{
  "n_layer": 22,
  "d_model": 192,
  "n_head": 4,
  "n_kv_head": 4,
  "head_dim": 32,
  "d_mlp": 768,
  "vocab_size": 1242,
  "activation": "relu",
  "norm": "layernorm",
  "norm_place": "pre",
  "norm_eps": 1e-05,
  "positions": "learned",
  "qk_norm": false,
  "attn_scale": 0.177,
  "bias": "all",
  "tie_embeddings": true,
  "parallel_block": false,
  "init": "normal",
  "init_std_qkv": 0.022,
  "init_std_o": 0.022,
  "init_std_up": 0.022,
  "init_std_down": 0.022,
  "optimizer": "soap_variant",
  "lr": 0.00573,
  "lr_mult_o": 1.08,
  "beta1": 0.95,
  "beta2": 0.99,
  "lr_head": 0.00664,
  "grad_clip": 1.0,
  "warmup_steps": 200,
  "schedule": "wsd",
  "decay_fraction": 0.379,
  "decay_shape": "square",
  "final_lr_fraction": 0.0,
  "batch_tokens": 32768,
  "seq_len": 768,
  "doc_mask": true,
  "z_loss": 1e-05,
  "train_tokens": 149000000,
  "steps": 4548,
  "dataset": "wikipedia_en"
}
Each number is 500 + 25 x the weight over its row's rms, rounded and kept within 0 to 999. Layers, rows and columns count from 0. Numbers have three digits each. The size before them is the row's rms in percent of the matrix's.

# down: layer 19 MLP down (transposed), 768x192, rms 0.282, rows 295-354, columns 0-47
# up: layer 19 MLP up, 768x192, rms 0.263, rows 296-355, columns 0-47
down295 093:489496526508496490466511498486510530459520468507464499532495489463458485504512541500484503552495464539496512504517518497480519501533488483503539
up296 101:505492527509498545516476474524548515468528481474459521515506516522495491524485476510474494521461471532510515453492493478503480501493514510515479
down296 101:496473499469491497513525516516495484530481535515475525511485514510477570459520502492482496480529513491514525497527479515501499509504458471491484
up297 101:479487494501496507526521540490519569452502523496469518490484501525508517513524523518499485492507491525511481515509494477548459553524486463479525
down297 104:509507522499517478459494523514444577498498466519542474506488502490475499475534495500463552481506491509518504519537492500504530497508483522510519
up298 104:482483522467458487497525502522502470507500449511498508490532535508525461514489443495507515459490485513475474518512489517534496484470484535522503
down298 108:487470548491492510500460486506471511496499449506484454512474434521495511477528474508527447504467501486492497508473470505454510504507484502499548
up299 099:475538494511493501508528515512481474511457492512493512473515548527435502498525502469494500473498473510507501492497516475483509536467512501569499
down299 102:527493487531506493499483516508461505492498523539512509445522536526499511492480482467506472489545503515482490517512513509477480506486503477518508
up300 109:488517482531511479489522468545490475515488543454526496462486480512493479487518467470516524490481486511532496481492492491502504535527493514501488
down300 106:516533498475525458533517471545496477472491516466502521474484523499490522528495515494516483531522473495556503514512493523522501498508484490499524
up301 100:487497516559505487555529501510492528510495493518454535461509488451474460542479491475528512501490497501527465483513475478468505501478469518492501
down301 090:498519461491487451494518455470477517467466464518496500555465496538488537535546491510479486474503493485510536495517488542496537511482494466491574
up302 102:492519491505489481526501538511469491487485494549468496511502521511522515521526525484464515454516534527531509494503510497539518525436498518503472
down302 112:531484507494550476512534466526479535518495489530509501511498462521492529508518468499475557451521497522526511500515497522541524526493495467484496
up303 089:497518481512497475527547527494437498504532521520529482528525503493484499505487508481446504526495518477485482483454467527505537461508518460514500
down303 093:524501539494477469512502462533529508509511544507495526491490511489488478494541491488496528464495497470527491529504450459521479486527433473487541
up304 096:471497486512546531454500487522496530466483492508497482492471521500507513506512519518457518520527483519494521535511512504486489461481547473479495
down304 092:489501471513536543521505481513515511541481543543484510470505546486485494513508432480538508478484509470492536484486480489445495519500487509523498
up305 086:554520471556503536503531473496486480546502479501483465530488492508494491507517502527501480507471525499502514507485459483490521468534548540502466
down305 076:486483510476468471464529538500534476508499533554532518466509526496514522473516539474515505471477526466532462455492501530479503514502451419522484
up306 094:507506485523486505499468472489485456511481523537512550483452533484460504517490449533511499506503473535511476477494492488521517471499472513479552
down306 103:534501454476504506490526512491507482516520439454500483484506476496509501527492495520476522468535508425466471493510474476558512485493496510512464
up307 095:499555501471517528527486500495516509522472461523501488449485501474487496525488536536491533511501459512497485476519503521520517476541482534527528
down307 109:544474495525501495497468494526489498513511503509512532516429488488428545499498520511527518501500508530485502475543493498494450467517461504505516
up308 093:511470502496495491460480521512532462491492464523456521521499510489492515522493526530525500481541484462524510535503491447485529486508467537495500
down308 093:498496539510527495546560492508495476479504530468510521512447503497480518453513495543487482510504477527506532477538539531490507564525522498546509
up309 101:523528503492479505528479486523492491505512500486505479491506475476498498521481508445495517482493458544530500544493503534502512527454565537508509
down309 108:519500492492498513500520510531480559507462509468471495515475466512528484454513498549534496508509489481533489546518479526540521494459474510484488
up310 096:504464523545457471510474491507471515517474490493499448522532478481464514516467491501502497503532480493526531515499497488470509475476533522481503
down310 082:489480483478493499514486521520449482506495532493481497463535532489523519513449504494457463491541510472493462511509514479516495515532545501479510
up311 100:551504535515454528518485528504527517532512492505529504533510522480476500514501484479524518584434502548478518463491491490489559532466517487501479
down311 096:455499514493494503413510504493585497539504492517467501489512496516514464521481542513533494515516510497479495478526444512502502539475459497482520
up312 098:502540549505493521487487463487531522540521483507462483456497474486485487529495520480514535455491479519539532550494491541500482474472472478515488
down312 098:491478509519503476539488552506459462497489493501539473508500506494586519483519459508488508485509513474498485476474524466482514518493528523473488
up313 100:455523523509515505470520513545480464467529496523495470486491491504457501505503516492502547521514484500540525490505516447489497486523473502442483
down313 091:504492501523469502459529500492458512508525516523532508483489491478566487496500512481484562521492484548478531529497492523488545496483503477527471
up314 096:486520505477514507538489537509497490516513494535479490497500485500480489544475556524472498497486524527514466475507542521514478520439498528518483
down314 094:501503486501503479458544498509468501498486504486524517497521484560471509483477482523494485438472502507445503535486515467464512502523540549562481
up315 094:493491497475550523496530514502501504562480518516422503501515448551559511457503509485502511497481460485539479503505533480537529513513506526517518
down315 094:536507521490506555480526455496528527500507466530521491502494507517514479542499457544539522523452531515493483532517537520477527502493484467559504
up316 097:538531525498477509507466444467514494516482481511444501459472474484511488491514498511474499515469503479526461539502491550485484500494494446529531
down316 101:549473502502502527517486548471520482445524438477515435483476509473496561512515482485505474523531452515479501473535499501467482536492533513502502
up317 100:508487505541500482499494462523520473474483533522466568516503536462475553506495477496504492452459516503512507529520503451484523540500530497498482
down317 098:541484556477503505468493492477542529477477501501533531504474500474501522500496512510511482447513486485483523485517500487482482538558514512490494
up318 110:503541483405512517526495503458510525487493521558486461522532531492502551480441484482537470512533472469520466494506546502486500493493485485533464
down318 111:498499458504500507510514499525460490491538474476536524513482490503499590479475486490509444511497486486445479543496506525520496495515525530548508
up319 104:528502482481508493480521525547503495465496454525461519473519498460509501519483473514524482495507458504511491508493511536490531512474523508493514
down319 094:547465462507487494500515534465472519440490513441507481509493504452477516498519492521553492536522494513486471497529467510495459496521534487490496
up320 097:489498499493484481503529533512504519467452500517485481516498482465438502515523511538510521511507477537541503528546522469529509496526479503519484
down320 103:485489495530533540506507493494475516483487496467507471510529489529515533505479523510497483524472483453533520502435507494481493477542493488500516
up321 102:459504493500497480560520454559495491515501501501526481478511484505530521494481470445511504516478499516529487501511465471543474470513490498510488
down321 100:485445470523501557512513474497455498521484525521495523480562503496510523513493502515530413509455502500472502469527484460544528466503549507495457
up322 090:497488512512514507512533460473502479496485533547524504518512514465476487498501539491494562500464472492507516482497499577438470562520493488493536
down322 089:489497439491548532506515489506510515481498523488487483515524522530522514500545483489508499501456495514525458494501484459505506513532523491521490
up323 102:485492480469478530516514526525516524465469508513489497483512507513459508486497478496530473500494510521554491510490481501477495508518468518511492
down323 099:488503490499553467479468525460488531502525491493502481487524481475519527480507513515516573489507486505532529472484483515505557495533495453547509
up324 103:481506473524488547503520487478512516484494478496492530500537474493506479529483474510477522521490497522544461522506479482539511546474460498552473
down324 104:511499485477473462500488489503503520478461542527537572517478514496485510518512483511520552514498486501467511522507494522546478488454534532512494
up325 099:493485504526465517482525495540516507470544529503510513524513527474520468514522531484519468510516472535535491503473498488507465491469481477500527
down325 104:514463503535495496469504510475530481456503505521456570475489519493501520470516525479501474510502497489524501493480433481470507498462484446448500
up326 096:492476500481457484506529478473517483480481553483463576502435460494483490541459458488481469513475512484515520429509501501471476501498460503471493
down326 095:515512508545491506520528485485495496469489514522456518483489492525527468437514463462512476469486505508522460448473517456494500515496472497513512
up327 103:518532527474517480495484455494505478510494524501506515460472501498504513500484524503510506526456529532506502514492477479477503511472453528435473
down327 097:503489477500489504512538506461515514503525498468525461494456498527481517484503485474501458486556507532486523475510487487457499548510503443489490
up328 099:472504576506483505541515513534473477488477493493529468458460464444507499513551519480523502548439502503476475524516486527508500504486523492486471
down328 107:463523538473510483510497531519557547515486484480492488508485509504500517517456497476479472497527434524514508526505482494503480498507468521545514
up329 088:485517492483455466496504489503559491476511498485506547539467510507515507457477531478498513519476475484490488537513510479488515506475492517524447
down329 093:525494514517538485502529470470524495509493499472481499510443544523509488480503512515456474457456492494478525513509511491512535488459522502490528
up330 099:490486484487502501485542504501489501487487544494524555470511439472456477522476445535499510488485476478500500548529522508463529474459488500478528
down330 092:499517457528495480518509504498485560509495497529452489526501475491539496504497538503518533500512551518520521531535518475472503501493444489518510
up331 091:524521496506455518469531527482487517463497492519523486526488506483495452505526515524503568492548479471480524524501490527581501479514484493492530
down331 087:515539513514489514492514497529512457520496479476503515474479461493456534475486478502472485512470514508519480483489524496492505496482504544462508
up332 100:526548491474489495471525516522444476550538492487507512467535519494515494479553481490530505535483510496546512520469477478490496477534509526515469
down332 098:513521529505485490454497519510450506472472533486536471520514488476494516468511527508512527455492517519501521528519479495481507494501493504474480
up333 104:526478521481534521502493480513527492496497472481466466512467471467501518491504528469498524515520445532527478482512506499535449525488441496501516
down333 099:505487493521489519485506495500520521486508470450508513493489526558477504468483523520508514516513511472499500453480480442506498482483504511500487
up334 109:506522468457524511464486475507491467494470529488506560510521471515474531526473556512473499480492498499532505510490501492517522520505549486491491
down334 108:515475488490453484467476509467502488505486467517501475471477487496528519575531515478528505498500546503499472502506529486503483496494495456509486
up335 104:504511479488508560488513489484500485512480455544517507483573481517505499521478489501523444502500483489492493474519502528492544542480504493507533
down335 105:483544564493469510518489492537537505524487479481474519524492522501522539496507475477525485462520471503483498494468525482480510509514487466511496
up336 102:476532480553486508500504507482484490527473438538477435474511508444499511496515499498507512478492521499473484478519535503511520496506508504467531
down336 093:515521453487481521482490497469487521502518499504530516503511482501519519471506510494530492505489514519519476499512465489457480511466495469511498
up337 102:526518510489465524484475480514482512502495491484488519515521532514467490518529562502527469458461505486520476520545556521576492542492514535528491
down337 098:496530449523512527503513523518519500449531530498462507516558489522494488544506537480481509490491502494494518507516511554450484529555513512499537
up338 100:482533522512521497525469474501493545489525531532501512536488464489501517525448495474501479509510517509531499486532484496530506476478467512482480
down338 103:491492492513495486558507463483468502533516474492498507538523428446516531492492485475540516480533501512518449448504532454502479501504513560491531
up339 096:532526529455469457482500488491516500494470522462524443490486539492484469529507514505465543499471474514500483490557523504493466455538476485510543
down339 096:514535533488503476524512486533471500544476496499558482471499479507486509581480503472514471447533518517482506480462472484532552496490485506482505
up340 093:512483494498550532506473470494529529475457511488530523528505474507498517512469565481559502514517498489477479523497509471497481520527509525507490
down340 099:504486530508532450514479497491488458476501532509510473528487499516552503520529478510531529443522521505495482484459498523489470443491487473447513
up341 104:483512498487482504525496505523496474525525497502462497566470514453526490491505492489495442540504511538503504519489496489459482531494521497481526
down341 105:539485515497461487481470509522520510462501492473479508494523476557515497517548472512503523487530498436462495510514496464480488553514481507554509
up342 093:511531501493490518466472476478475507464542513482462497498496553499523484517503486476513451511539508458472496494480454483496508461482458492526501
down342 091:487483541512493490491536499502498537515510497527535506530490483537493528508472468507491477466450524511567487526501556493477469527502465530484497
up343 100:503486506512508465535540498538507557480533482507488510487529492520504529498493481466528543489504491480512512481514529503457508475489482546480542
down343 097:558499477495523484456458463471473490522497496512463479462489465488481490558528512467440507510518519475516541533484487500528515515483496508519528
up344 103:512552534493485537489519452523479490514499497502477498504500503528498515489503492507465498506540489553487504459515495535508534478490520546511502
down344 104:473500511531511486501495517480468453520492509523510480506498528487488508494462477488535568498494474504537533477509439479504478480495533540474491
up345 090:478454461511490486435502523477505483523494531521492484509523509493587508504512515469528469537498475511510503532469482492532520476481508519478476
down345 095:516499523464519501503531506494461461522508481520496516479510506495493535485483483520490536487493492505485483460517512481485490513531484510471522
up346 103:450490521510485491463509439502483479501477505458515491483496499505526485518516523498464524461497471487505478488525513531511546484472505539521507
down346 096:502498460479484452483465499477507543507484468522499507501507510523434506483541471500471473498478529496485497467505510549492491494490472485470494
up347 100:499483488551526528516506485466557520507481521532464452486530486498540452484482523463510532517473482548499485460514512537480485525494485540517495
down347 101:504503498535516471508516484541501484491499539480517513479444510535534524530490495482498509489493471474468510483478503482513542493493527487486546
up348 101:505528497481491452487452536472479487491528526569482541496479518506479479501448478519489481518480479451485494504485540547523504486509515532471516
down348 096:509484494480513473527541509478472493453551484512511448500563488489481462504501505459522473529494525494515473506530510476513495524471472423546488
up349 105:502452472566479487488510500450500519527505469476445491490495477503514477506484534502467518495513462488520523477487536481499532520452487527509519
down349 114:503482520513498505468524519503526482506544509494491498511471511498513507506499491483501517480511485499496516504482549511465473549516473501521506
up350 101:509544447501487458556475493530497481499491473510476525477492527496534575523514452539545465506483519481496461518498482506551527473448485453499454
down350 100:488451503475469465485497458527545518475500490478541490512510497554510500478520525521547501503474562521538495479466498443495501521502447496526486
up351 098:478493501491487494470509473460512523481510499518495482498514489441496479495522503519518511474480492487538495519490535501494515525502452498498497
down351 091:538511527489505497536525512492498522516491454526461467571514511509497499458498481530499533478550468499495493487464478483465511509521481508502498
up352 092:454503462497494471509510480538526482511493505461469485508470540501457486529521517523507535465480474437492522520544498497485514484475494509496512
down352 092:518517524510532504513505512494484496508480511525463486471545509491498474446514527534508469466477501512487517532526478424544505488519534478509516
up353 105:534515470517525520524543526519497455506487485471479504492476513529504444481470503482531524476497501541532525523543473497509479467447494509487532
down353 104:527498483487484481485497504468484509481508491489514509496515517457492454487492504510513501477501516512504477522544467460518484516521520555488515
up354 101:525514545538501522514474478501498519490544505489493487478478508530460485522502464513510534489455528536476481531492482511525521493527521501513510
down354 092:498507542451501441500530486506508499509490479502538524488443504521507514487474481526475555529482461502522501577498489543467525522489514492494501
up355 106:527489518510450499469517498492489501489488512505514522521511500523465504448518501507485495486466474490491514509496540495559535477501479437476472